config.toml
rope_base = 100000.0
init = "normal"
warmup_steps = 441
seq_len = 384
Each number is 50 + 10 x the weight over its row's rms, rounded and kept within 0 to 99. Layers, rows and columns count from 0. The size before them is the row's rms in percent of the matrix's.

# q: layer 9 attention query, 160x160, rms 0.181, rows 0-31, columns 128-159
# k: layer 9 attention key, 160x160, rms 0.161, rows 0-31, columns 128-159
# v: layer 9 attention value, 160x160, rms 0.157, rows 0-14, columns 128-159
# o: layer 9 attention output (transposed), 160x160, rms 0.152, rows 0-13, columns 128-159
q0 177:37 44 49 44 66 43 44 58 51 41 51 46 36 45 47 68 50 53 58 46 54 40 40 36 64 48 32 50 38 55 44 38
k0 118:51 41 66 62 56 57 44 64 55 42 51 63 55 68 31 61 51 41 43 44 49 63 37 48 54 44 50 54 43 65 48 45
q1 190:65 56 52 56 33 57 58 41 46 59 45 51 64 59 53 31 51 46 44 52 48 60 61 62 37 53 69 51 62 44 54 60
k1 124:49 49 64 56 58 40 33 43 39 27 39 59 56 43 47 39 49 51 50 54 38 51 62 49 52 25 53 36 54 77 42 51
q2 202:36 41 45 50 67 41 43 59 55 38 60 52 38 37 54 73 45 56 51 47 51 40 38 40 60 55 39 49 46 58 45 46
k2 094:49 32 73 56 26 43 50 54 46 45 54 41 36 45 56 53 36 40 59 53 36 56 60 59 47 45 61 39 32 51 47 54
q3 196:65 59 54 56 33 57 60 41 44 54 42 45 61 62 53 27 53 43 46 49 48 58 64 64 38 50 67 59 58 43 54 60
k3 097:30 56 61 48 40 51 64 51 53 47 68 36 61 29 54 43 43 63 52 60 49 46 49 47 60 42 53 50 64 54 41 43
q4 094:47 45 37 61 58 52 51 37 48 52 58 41 54 47 58 37 30 48 52 38 49 55 82 63 55 27 60 63 43 60 53 38
k4 065:68 59 28 60 42 70 54 52 39 51 40 65 53 48 57 47 72 65 52 59 60 56 45 67 41 64 51 55 67 37 46 50
q5 091:49 49 76 38 41 55 49 60 50 55 64 38 66 62 35 42 43 47 65 35 42 43 46 41 35 30 42 37 44 37 56 42
k5 089:41 59 54 46 58 67 39 46 64 50 59 34 50 60 51 46 58 54 45 47 48 62 62 56 40 47 46 55 40 49 56 67
q6 092:40 46 71 22 40 47 50 65 54 52 51 39 54 54 38 45 60 52 66 42 35 47 42 43 36 44 41 39 37 38 46 42
k6 067:43 50 49 55 57 51 58 51 59 62 63 50 59 61 44 59 44 48 47 47 50 58 56 49 53 45 53 43 44 71 62 53
q7 085:61 65 40 54 51 47 42 41 52 46 33 68 36 52 50 60 64 55 32 64 54 47 39 38 59 61 50 52 59 64 45 63
k7 076:40 51 46 47 56 42 48 52 66 58 36 37 63 38 45 54 45 58 46 70 56 49 45 74 57 54 50 35 57 44 44 49
q8 091:58 41 56 30 46 55 48 60 62 48 72 50 67 56 53 20 32 36 63 37 57 44 53 61 30 37 41 48 50 33 49 42
k8 071:33 54 62 56 48 52 60 32 31 46 56 48 57 58 49 42 69 65 49 34 44 54 33 38 46 44 47 60 55 69 58 46
q9 081:32 48 68 44 59 45 54 61 52 59 29 45 44 37 35 46 47 50 57 55 40 48 41 45 47 56 34 43 36 50 34 30
k9 078:62 35 50 43 39 46 50 53 51 55 52 47 43 49 57 65 49 57 55 56 33 57 44 50 51 57 67 39 42 56 55 43
q10 084:56 51 41 46 55 58 39 55 54 42 29 66 40 46 67 59 55 60 24 53 49 58 51 53 63 52 40 56 54 56 47 45
k10 068:64 54 53 45 59 49 50 39 48 53 45 47 49 35 57 62 38 52 57 62 49 48 25 61 56 48 49 48 49 49 42 50
q11 099:50 66 39 65 47 60 47 45 54 50 20 75 37 65 58 63 56 49 31 53 54 58 43 50 62 58 37 52 67 57 47 53
k11 104:43 47 49 49 66 65 43 52 43 56 51 46 37 51 47 37 30 62 42 50 64 52 62 45 42 57 56 48 49 28 50 53
q12 088:60 58 45 62 36 48 56 39 48 64 47 67 39 71 34 48 58 33 46 52 58 57 40 58 52 59 53 40 66 58 43 58
k12 103:59 50 61 50 64 59 59 42 47 46 67 36 45 53 60 43 30 57 31 39 62 50 45 41 41 37 54 56 72 35 62 53
q13 090:40 38 52 60 56 41 45 50 54 52 87 44 65 42 36 30 54 47 75 47 57 49 62 46 39 55 56 48 42 39 52 53
k13 069:52 49 46 45 42 42 58 41 57 57 59 53 60 61 49 43 55 50 49 36 48 60 52 47 51 49 45 40 54 56 55 38
q14 093:60 54 49 56 37 51 41 48 65 36 50 59 35 52 57 54 61 54 58 54 51 59 58 44 61 59 46 52 47 53 64 75
k14 111:34 60 44 48 56 66 49 48 43 30 44 72 40 51 53 51 73 58 56 52 54 50 51 44 38 56 45 42 43 62 47 65
q15 094:69 52 59 47 39 41 56 39 57 51 44 29 55 44 57 44 36 63 46 51 58 41 34 51 56 49 63 63 52 50 41 47
k15 120:59 62 44 57 20 36 49 43 68 62 60 44 31 40 61 36 52 40 51 58 40 50 53 66 54 45 44 55 51 41 52 74
q16 090:48 48 62 76 33 54 48 41 59 51 45 37 56 52 60 44 62 54 64 66 61 56 72 38 50 51 44 62 38 60 47 87
k16 111:53 58 68 68 41 62 53 31 64 50 54 39 58 42 59 44 65 62 55 62 51 57 37 46 39 52 37 54 47 63 45 76
q17 098:48 70 39 51 51 59 49 48 54 59 28 71 46 64 36 31 70 42 46 48 58 58 60 51 47 63 41 48 56 44 43 56
k17 127:40 49 53 69 38 57 52 62 68 35 49 39 44 50 33 34 76 62 61 44 51 54 73 33 36 59 25 48 38 61 47 60
q18 098:51 66 59 49 43 67 57 53 58 37 63 42 62 54 53 38 67 60 41 47 42 56 54 57 45 64 47 38 61 48 36 36
k18 111:60 52 41 43 43 57 58 77 50 40 48 40 51 42 65 43 44 78 39 49 64 55 61 44 48 54 56 45 75 47 57 18
q19 096:44 52 58 36 50 53 53 39 61 32 27 48 32 53 41 59 56 48 57 45 41 46 43 43 50 65 28 47 34 26 57 38
k19 119:46 57 23 50 49 49 50 50 64 44 51 60 42 45 50 48 61 51 58 11 45 54 47 57 33 61 33 32 45 22 54 42
q20 100:62 63 45 54 38 50 39 43 46 32 38 44 28 41 58 33 46 51 59 45 32 54 57 58 54 56 53 63 55 41 70 67
k20 119:47 64 42 55 42 45 53 58 45 50 54 45 39 61 52 53 37 57 51 45 55 50 63 50 54 55 48 58 62 57 52 65
q21 097:49 44 59 62 46 61 47 51 54 56 62 47 49 59 52 37 57 49 58 42 54 46 53 56 32 46 58 42 40 52 55 60
k21 101:64 60 61 50 35 55 52 55 56 58 49 51 48 46 54 47 62 22 50 59 48 46 59 47 49 44 47 52 43 59 49 63
q22 096:58 38 50 41 44 47 46 49 41 50 45 47 46 62 58 44 48 38 34 52 72 43 51 53 68 49 65 74 42 42 62 36
k22 128:66 45 47 48 66 52 47 55 62 40 53 49 56 47 53 46 49 29 47 52 53 47 60 48 52 45 45 57 61 43 60 32
q23 091:51 55 54 41 48 37 58 34 52 65 38 48 60 58 52 58 38 50 50 38 50 42 43 58 35 35 58 63 35 55 46 59
k23 121:51 54 47 50 54 57 48 34 51 56 42 44 43 50 28 52 55 43 35 46 54 50 60 50 49 50 56 58 25 64 50 57
q24 094:50 60 44 46 54 59 61 60 22 48 46 62 52 56 51 66 60 54 68 45 36 39 62 47 57 58 57 40 44 51 58 55
k24 126:51 46 46 62 35 48 58 53 43 60 44 56 53 44 45 76 52 38 55 46 47 54 47 54 50 50 39 45 52 53 40 67
q25 101:38 47 47 56 55 60 51 60 48 43 51 45 34 51 55 61 66 61 50 44 62 54 39 42 41 40 48 60 36 66 48 45
k25 129:50 50 47 43 76 52 52 61 44 49 58 55 53 53 66 62 61 49 45 52 62 47 55 57 51 42 36 42 64 61 56 47
q26 095:49 49 48 47 57 49 42 44 58 49 42 46 36 39 60 40 41 42 44 51 62 43 34 38 34 58 49 46 39 43 64 49
k26 137:59 42 47 52 79 52 53 66 59 50 57 52 50 49 64 59 43 36 40 43 51 56 44 58 36 43 42 46 28 24 55 83
q27 099:54 47 59 50 78 48 41 47 57 37 53 45 51 29 22 43 45 56 28 46 38 49 41 51 41 49 46 55 49 62 52 43
k27 117:42 50 52 46 66 47 58 46 39 52 57 46 52 39 36 36 63 42 49 48 49 43 46 31 40 46 59 37 52 81 51 46
q28 091:48 44 53 43 46 67 51 37 35 48 50 60 66 44 53 52 45 59 67 40 62 36 39 49 55 36 34 67 37 41 54 50
k28 126:32 49 46 57 74 61 53 24 48 52 48 53 36 44 13 35 45 50 51 47 38 52 64 58 53 59 42 65 40 20 52 38
q29 093:54 58 40 47 48 39 44 52 33 39 53 52 48 47 34 49 25 52 45 53 60 43 42 46 66 42 66 51 60 43 56 31
k29 125:53 62 38 50 38 46 57 26 46 45 50 58 55 52 42 47 20 58 43 59 41 50 36 23 44 50 70 41 51 47 44 44
q30 100:61 49 54 61 37 47 58 54 42 66 54 49 56 45 45 64 56 44 63 76 48 51 50 37 65 44 52 53 41 75 49 67
k30 122:45 55 53 46 53 51 59 58 41 51 48 63 73 54 47 56 56 37 56 57 47 49 51 31 46 45 45 59 41 60 50 67
q31 097:40 45 38 49 51 58 55 58 50 53 48 45 48 34 46 65 44 49 62 62 52 47 61 56 35 43 43 62 26 60 48 34
k31 109:66 45 46 64 24 55 38 50 46 50 52 46 59 39 41 78 31 71 51 70 46 51 59 58 52 47 43 48 62 35 48 15
v0 080:41 48 73 47 45 64 47 55 56 39 58 49 31 54 45 38 63 54 25 49 46 45 32 44 32 55 47 64 62 84 50 36
o0 076:34 57 62 41 64 65 69 52 42 59 50 60 49 50 42 53 29 40 61 46 64 47 56 49 48 37 51 45 49 42 46 48
v1 079:34 73 56 46 49 52 55 60 44 71 55 56 54 65 37 51 54 40 54 49 30 60 30 44 46 56 37 73 45 44 55 58
o1 080:50 50 44 47 64 33 63 60 47 58 63 54 52 50 48 36 36 21 57 61 42 46 41 55 49 43 61 70 54 28 51 47
v2 084:36 49 50 56 57 51 55 41 33 54 41 67 48 50 66 67 61 52 34 39 42 49 55 68 52 52 64 58 47 45 65 45
o2 084:42 41 66 64 58 46 41 71 47 58 57 49 43 41 66 39 34 44 39 45 41 47 52 53 47 55 48 41 57 36 45 34
v3 079:62 60 34 45 51 42 57 57 55 57 52 59 46 35 38 36 63 64 54 52 50 59 63 40 35 51 55 53 37 53 55 44
o3 077:50 70 39 56 71 33 67 66 52 49 54 45 39 35 55 38 46 40 51 38 35 52 38 51 41 55 58 49 51 40 54 43
v4 085:55 50 57 53 57 44 49 48 41 53 48 56 54 48 61 22 38 52 28 64 45 48 48 50 51 45 47 43 60 59 47 43
o4 082:58 33 70 51 56 54 46 49 41 53 64 54 47 48 49 36 53 47 45 58 60 51 53 49 48 35 43 41 54 60 57 52
v5 087:59 58 36 48 59 36 63 40 49 50 55 48 59 42 58 42 36 50 62 39 49 49 61 42 29 35 53 50 52 58 55 50
o5 083:52 57 42 40 48 53 54 42 53 40 51 57 47 69 49 45 48 55 68 51 41 47 46 53 33 53 53 57 59 41 37 40
v6 084:62 75 29 33 50 43 51 41 42 42 43 43 61 47 58 35 41 47 66 34 60 47 53 53 53 50 41 55 42 58 57 48
o6 078:55 47 42 35 65 48 45 40 48 36 55 47 67 44 61 49 70 46 54 30 47 53 71 51 63 61 50 39 55 56 56 67
v7 081:50 47 50 59 36 43 59 59 64 59 48 40 57 72 37 56 54 60 19 63 40 63 62 47 37 50 47 54 52 47 57 66
o7 082:52 38 38 65 55 47 43 64 57 55 50 39 31 52 39 44 45 44 42 47 65 53 58 50 45 51 41 70 49 47 66 60
v8 081:47 47 42 63 55 44 48 55 64 72 49 59 43 53 58 53 48 54 43 34 65 55 42 39 42 48 54 56 53 53 57 59
o8 081:51 66 58 79 54 55 62 61 51 44 68 57 37 65 36 51 43 63 44 41 87 42 62 38 48 51 43 47 50 53 57 54
v9 085:67 66 61 41 46 52 54 53 51 49 35 49 40 50 43 49 59 46 46 66 39 62 37 63 42 61 64 47 53 48 49 66
o9 086:56 48 51 48 34 64 47 69 59 41 41 56 50 38 43 47 43 49 52 55 48 50 42 49 44 57 58 65 53 49 29 40
v10 085:49 46 50 56 42 46 39 37 58 69 54 48 30 32 46 56 65 51 70 52 32 52 47 58 49 55 56 54 39 74 41 55
o10 070:56 40 51 44 39 59 52 42 47 40 49 49 45 50 66 32 49 66 53 44 50 45 49 46 45 56 51 45 43 46 46 47
v11 079:47 60 65 53 42 59 56 67 58 49 49 43 51 44 31 52 36 50 38 46 71 49 63 39 54 56 67 53 59 70 44 48
o11 079:46 62 46 45 63 50 66 46 40 51 51 45 44 50 39 56 47 47 38 53 57 41 50 60 54 50 53 53 47 53 48 51
v12 077:43 66 51 59 66 54 49 28 40 58 56 60 40 41 47 62 51 44 33 54 55 60 56 69 31 53 54 35 40 49 30 55
o12 079:52 47 42 57 38 61 53 59 41 56 53 55 30 50 53 53 65 58 53 63 44 55 63 45 49 55 49 38 48 51 40 56
v13 077:42 65 49 59 51 61 69 46 56 27 51 54 47 43 43 41 48 44 51 41 28 41 40 35 44 52 45 50 60 32 41 65
o13 072:45 50 53 46 71 57 58 43 69 43 47 49 44 50 41 42 52 46 44 35 42 50 34 46 38 55 57 56 74 52 64 54
v14 085:44 58 61 55 52 51 49 44 50 40 40 44 41 68 47 52 52 59 48 39 42 43 52 61 46 37 33 34 54 27 45 59